Part of a small language model's weights.
Architecture: RMSNorm before each block, rotary positions, biases on query, key and value, untied embeddings.
Each number is 128 + 24 x the weight over its row's rms, rounded and kept within 0 to 255. Layers, rows and columns count from 0. The size above them is the row's rms in percent of the matrix's.

# layer 2 MLP down (transposed), 896x224, rms 0.101, rows 825-852, columns 56-111
size [103  87 115  99  99  91 110  89 100  99  94  92 108 105 111 100 100 107  95 109 111 109  94 101  88  97 107 107]
[[130 155 181 134  95 117 139 121 141  71 123  84 142 142 125 121  97 123 113 127 139 120 175 158 115 107 138 175  90 148 161 129 123 126 145 142 147 142 126 126  76 124 156 140 159 127  99 150 128 127 141 133  97 103 130 147]
 [106 140 123 167 159  91 133 138 114 118 116 165 147 132 156 128 112 133 107 153 148 145 111  96  99 109 132 155 140 137 124  83 132  61 104  65 172  68 102 105  87 150 124 130  85 134 151 159 145 143 118 131 107  94 110 173]
 [ 95 112 173 140 179 137 135 147 104 103 170 123 117 130 107 101 161 128 117 141 124 127 113 156 110 132 115  93 127 175 110 121 168 145 180 172 107 103 123 160 154 121 164 165  98 134 146  99 131 102  77 112 128 133 158 174]
 [146 136 147 149 107 130 146 102 142 150 144 144 109 103 121 101 142 152 114 169 108 123 122 139  90 128 102 119 129  99 117 142 135 128 125 157 155 104 122 122 113  95 133 188 103  99 133 136 120 102 129 149 121 158 132 145]
 [124 166 148 119 164 118 161 149 134 149 137 114 147 100 123 131 120  94 153 112 133 130 102 173 133 131 129 133 142 164 127 146 153 185 105 138 141 120 127 128  96 144 160 118 177 119 100 112 157 170 137  80 123 110 142 140]
 [110 126 174 151 116 144 117 147 167 110 120 116 176 131 125 134 145 102 171  93 139 122 196 153 140 124  89 145 112 154  73 126 141 184 112 123 134 115 125 109 123  72 177 139 107 148 170 107 130  83 108 118 122 153 148 157]
 [ 99 127 131 121 120 101  92 122 154 157 106 164 128 112 148 108 158 111 135 179 149 138 105 139 109 126 106 113 120 149 108 140 145 102 139 167 123  90 155 153 106 145 107 114 172 116 159 133 107 106 136 119 105 112 150  82]
 [131 111 136 122 117 136 134 165 135 112 153  84 149 129 118  96 104 117 112 102 179 128 171 158 102  92 166  91 164 146 100 146 116 154 149 149 144 125 116 137  75 119 130 159 163  89 134 118 186 128 124 109 114 135 132 125]
 [ 99 143 129  78 139 135 121 156  72 100 101 140 123 175 131 152  95 152 124 144 148 102 130 161  94 115  84 121 126 156 120 113 135 150 104  78 171 133 125 141  91 146 116 115 134 104 143 137 101 124 130 148 117 120  95  94]
 [142 150 106 121 120 123 145  90 122 136 133 123 111 167  82 118  90 132 103 169 131 167  62 120 153 145 147 128 149 170  90 146 124 149 166  98 131 143 117 124 127 123  97 109 121  95 154 146 123 145 197  90 121 124 124 148]
 [105 100 176 146 114 166 120 138 136  81 162 156 136 138 127 106 148 126 151 100 150 109 129 155 111 122 167 150 155  97 110 126  99 201 100 118 158 150 137 119 119 121 122 135 103 131 120 129 120 106 103 141 133 114 110 140]
 [146 138 140  72 105 120 148 125 140 109 155 203 120 140 122 160 109 192 129 154 131 135 130 156 142 125 132 149 146 104 159 135 155 156 107 137 127 112 101 143 113 109 136 108 139 163  88 126 130 175 116 108 112 130 119 111]
 [110 133 118  85  98 114 157 151 134 113 147 149 116 139 120 135 127 156 140 143 135 123 139 177 136 150 117 151 129 106 151 135 103 163 102 127 103  99 110 126 111 134 113  98 127 116 138 136 165 106 132 111 101 105 156 120]
 [ 81 114 162 130 106 141  69 158 107  76 129 182 133 151 108 120 134 122 109 154 141 122 149 164 159 135 141 156 120 146 148 144 180  81 155 133 155 115 106 129 129 152 127 146 100 105 115 121 177 138 125 106 163 105 100 115]
 [133 106 144 137 144 131 121 119 112  98 103 189 107 144 129 110 127 139 123 114 140 107 107 141 124 140  97 137 133 114 155 157 144 125 141 118 171  70 115 127 153 125 170 126 107 171 175 150 135  86 145 134 123 121  80 106]
 [113 160 123 155 104  78  96 145 136 149 152 121  99 115 131 147 107  96 104 104 130 133  95 127 101 161 148  95 132 139 108 109 127 156  99 142 109 124 141 126 144 117 139 162 184 130 118 137 132 128 132  99 120 147 117 135]
 [106 128 122  88 113 133 146  97 138 131 169 107  99 162 158 138 146 111 137 127 100  88  85 126 122  79 113 163  80 115 129 113  86 190 123 141 113 149 189 109 161 130 165 107 126 135  92 146 124 110 152 140 135 122 121 129]
 [136 129 126 135 153 148 141 175 114 186 143 124 178 136 156 130 158 126 118 165 143 137 158  96 124 158 118 149 114 185 132  83 106 138 105 136 124 131 150 184 114 123 137 154 138 122 100 128 117 150 112 121 132 141 126 125]
 [105 139 120  66 143 101 149 160 153 121 152 152  98 100 153 156 162 130 116 154 138 115 178 144 147 112  96 117 116  97 111 130 140 208 128 161  93 147 158 156 135 112 135 131 104 187 120 118 168 105 137 108 142  83 105  70]
 [145  79 112 139 161 117 110 164 137 153 142 129 116 104  70 134  89  92 121 100 129 114 134 166 123 123 127 107 126 110 135 160 129  71 144 138 124 125 169 111 110 142 123 143 133 118 159 116 128 137 165 118 168  98  86  93]
 [ 99  75 123 121 103 136 141 102 128 128 128 136 126  98 146  99 110 111 127 124  96  74 113 154 153 136  94 127 176 132 129 163 145  93 154 184 112 122 150 162 133 125 168 114  79  75 123 104 126 117 147 146 139 159 114 129]
 [100 122 171 117 126 117  83 103 115 141 193 111 136 158 144 116 116 109 195 134 120 133 100 134 133 129 125 158 159 128 115  97 116 140  87 136 176 132  94 118 117 112 115 151  95 120 119 109 187 106 124 176 134 128 161  99]
 [160 124 125 119  95 160 132 122 108 189 119 132 121 128 108 132 107 107 167 113 143 159 111 105 139  82 144 131 120 104 126 142 122 160 149 125 112 121 150 148 116 144 164 108 155 112 116 105 165 129 159 136 163 120  95 168]
 [125  72 126 124 112 108 116 124  93 122 128 133 122 137 158 161 134 127  98 135 156  85 161  70 146 149 160 171 122 134 177 144  86 195 117 151 127  99 159 115 150 137 115 139 104 131  99 113 102 150 121 132 129 191 148 171]
 [151 160 132 105 135 135 143 114 171 106 116  98 164 121 113 149 138 177 145 129 161 141 129 144  97 147 148 137 145 139 126  88 146 168 102 131 126  97  78  84 135 158 150 158 133  90 148 113 171  97 136 102  92 144 111 167]
 [117 129 105 104 115 106 138 142 151  89 114  87 126 160 109 116  96 137 131 129 100 124 128 152 157  84 159 123 121 121  97 176 129 202 129 129 131 196 157 136 122 177 151 126  88 109 145 100 135 116 161 147 130 110 116 120]
 [162 169 154 144 127 102 138 110 197 165 128 119  99 109 114 100 103 128 107 127  77  96 156 120 141 125 128 156 124 182 104 148 125 165 160 104  85 133 125 183 141  99 162 106 187 148  60 119  96 134 116 134 133 147 156 123]
 [ 93 119 125  98 181 112 150 141 111 112 112 149 152 104 111 147 135 107 158 157 127 119 131 133 143  92 137 109 143 122 141 128 152 142  97  77 106 143 100 133 114  99 117 121 111 125 116 153 135 124 149 137  82 128 155 128]]
# layer 2 MLP up, 896x224, rms 0.109, rows 826-853, columns 56-111
size [ 91 130  96 105  86 105  86  97  97  91  97 109 106 114  99  99 112  94 102 113 114  91 102  82  91 109 117  89]
[[137 205 158 100 123 143 139  57 145 104 155 137 164 116 133 114 123 149 134 102 117 153 132 137 133 118  89 119 148  87 101 149  98 122 148 157 101 127 129 134 142 138 116 112  99 165 130 139 135 112 107 132 164 125 139  82]
 [149 132 145 125 146 105  91  76 118 107 133 150 158 103 154 129 128 155 165 114 155 137  99  69 167 158 115 143 141 117 178 109  81 111 121 140 154 127  82 108 149 129  90 158 146 108 125 136 122 144 161 115 117 151 103 118]
 [114 152 119 145 145 124 107 142 117 166 120 113 121  99 168  68  98 120  93 124 110 137 115 123 141 116 123 133 108 145 150 127 113  91 134 178 109 123 131 124 143 141 117 149 109  80 135 111 111 174  99 124 150  98 143 152]
 [112 132 100 100 122 164 132  96 107 154 155 127 142 132 162 110 128 100 138 151 121 130 113 131  99  97 119 124  87 154 147 123 164 131 177 122 153 137 172 132 101 130 171 113 119 113 139  91 124 127 108  96 164 101 149  99]
 [130 150 172 129 172 116 110 148  96 132 135 153 134 117 101  75 147 150 135 150 136 151 111 114 132 150 106 141  98 131 151 135 136 118 172 115 134  78 105 149 149 128 130 139  99 109 119 108 134  93 111 135 127  84 117 159]
 [ 98 109  91 106 108 133 142 134 128 108 147 100 138  76 144 143 135 118 107 104 144 163 133 148 127 111 121 178 118 135 127 166 117 106 114 124 117 130  82 100  90 129 139 172 154 114 182  98 103 158 123 154 172 116 170 107]
 [ 79 133 146 124 144 126 107 124 110 105 134 143 147 138 149 120 170 129  99 156 107 133 127 139 137 126 109 158 157 138  97 131 154 130  72 127 144 120 135 119 163 123 145 129 102 141 134 111 153  98 132 118 146 135 108 150]
 [126 129 124 119 124  98 151 104 135 136 171 150 138  88 119  88 193 162 155 156 100  81 127 141 126 109 142 111 154 137 146 169 137 123 137  98 132 114 155 138 136 128 127 137 104 133  98 105 128 140 156 147 164 129 174 110]
 [150 119 143 114 135 149  94 122 103 124 129  99 143 105 112 163 153 127 140  86 148  94 140 118 125 142 129 118  87 122 119 137 127  81  98 128 106 139  86 108  95 113 151 166 162 148 107 116 148 124 149 159 155 153 147 102]
 [153 186  79 130 112 137 170 138 113 112 127 100 122 130 115 153 144 129  91 143 148 119 144 129 116 112  59 103 135 117 113 107 135  97 135 121 144 137 113 136  76 119 124 153 131 127 100 123 115  97 106 119 126 142 174 114]
 [129 122  91 129 160 120 122 124 132 101  67  86  85 148 115 103 140 109  88 124 124  90 136 130 107 128 100 130  79 142 102 119 119 134 128 154 118 112 145  89 115 105 135  80 100 112 156  79  99 145 144 157 152 127 162 106]
 [ 93 112  95 124 152  93 121 159 145 145 120 101 109 123 109 176 148 104 110 125  97  89 109  94 118 126 115 154  96 156 153 118  94 100  99  89 179 119 115 125 108 130 121 139 113 146 115 116 103 143 168 165 160 144 140 107]
 [151 165 160 121 117 147 114 112 181 134 188 152 147 139 141 103 167 116 108 109 125 132 114 116 161 130 106 118 144 144 129 139 122 113 131  75 154  76 103  95 132 147 103  89 127 144 151 139 127 104 148 164 152 110 146 170]
 [135 149 110  92  99  94 120 108  95 168 145 154 101  81 125 143 148 143 160 189 105 111 128  78 134 115 127 144 168 155  85 160 116 115 171 145 121 143 129 142 139 160 114 143 108 112 102 114 130 105 117 148 136 123 163 101]
 [176 110 102 146 115  98 144 121 106 141 124 127 127 140 108 157 158 137 130 133  99 103  76 112  84  99 106 132 133 119 149 134 133 142 115 130 179 156 126 118 161 129 125  85 134 154 140  66  49 133 137 161 119  89 144 121]
 [120 112 144 122  81 110 111 106 159 124 110 169 163 127 118 103  95 163 107  62 141 129 122  99 138 129  99 116 178 172 136 157 145 113 158  43 167 130 136 125 133 120 119 137 133 128 138 153 114 149 130 104 148 114 119 137]
 [120 102 104 117  95  81 157 108 112 142 133 107 100 133 116 150 157  81 148 141 105 101 116 101 127 160 134 144  82 150 155 135 109  87 133 138 146 118 147  69  94 164 110 180 116 108 127 133 121 139 128 116 159 116 127 101]
 [161 123 129 130 125 170 129 106 148 125  77 146 133 136 106 126 104 150 114 115 134 118 129 137 115 134 107 124 133  97 129 130 140 134 161 158 127 106  96 118 102 115 133 114 104 111 149 109 119 162  96 107 166 136 143 139]
 [122 141  95  75  98 147 117  92 140 151 107 136 130 108 112  80  97 158 134 131  85 133  87  75 157 123 149 179 145 108 120 148 125  97 117  84 119 140  99 102 129 124 120 127 115 164 143 163 114 186 149  97 133 100 131 141]
 [165 112 133 115 152 127 152 124  81 141  95  91 150  69 114 121 128 129  98 118 118 113  93 127 115  96 149 168 145 168 112 104 130 127 143 157 134 124 127 138 134 130 133 155 124 156 113 105  65 175 106 148 149 136 183  86]
 [154 123 129 116 156  85 140 141 139 138 130 133 120 131 112  95  92 113 101 150  96 136  92 101 119 125 115 142 103 103 146 107  66 116 132 151 147  84 158 137 121 178 128 141 165 137  95  68 110 159 125 143 143 107 101 115]
 [ 91  83 155 117 167 152  98 133 103  89 110 123 158 146 150  68 121 157 100 149 165 177 132 124 114 106  74 145 121 154 120 150 134 134 141 110 153 173 145  82 134 105 125 140 130 158 124 134  98 120 137 158 119 122 116 172]
 [151 148  58 125 108 134 128 109 134 126 100 105  99  71 100 142  88 161 103 134 126  97 110 122  89  79 122 117 128 124 146 170 148 124 168 130 144 140 122 134 107 102 144  99 133 106 132 124  88 144 127 105 119 145 121 170]
 [129 140 132 134  97 123 123 108 117 157 155 121  91 124 119 129 166 125 136 140 161 117 143 125  98  85  91 130 129  98  70  97 167 133 123 129 129 106 167 125 135 112 109 102 152 116 116 143 116  94  87 146 101  75 136  90]
 [106 153  98 117 153 122 115 156 121 141 191 139 140 152 145 114 164  97 129 161 155 128 124  85 161  92  92 114 117 123 103 127  98 123 115  89 144 148 155 101 124 114 163 100 139 100  78 150 163 169 132 142 119 108 118 134]
 [111 179 130 134  98 103 146 111 188 142 122 114 112 160 189 132 161  79 138 132 147 124 121 106 122 154 126 150  71 154 126 115 131  84 116 139 137 137 111 107 131 172 139 121 109 125 161 117 119 131 120 150 128 101 177 109]
 [152 113 121 150  89  95 151 110 122 158 107 155 114 119 105 117 105 120 120 120 126 143 119  96 102 151 104 131 122 139 124 117 109 140 121 161 168 147 119  88 111 115  89 142 116 139 174  99 119 124 145 132 112 107 127 155]
 [149 198 157 109 117 164 168 120 146 132 156  91 145 125 123 112 168 125  76 157 115 137 135 126  88 123 145  93 104 131  72 102 134 117 146 162 139 161 148 131 175 162 136 149 124 132 122 133 131 158 128 128 134 140 125 113]]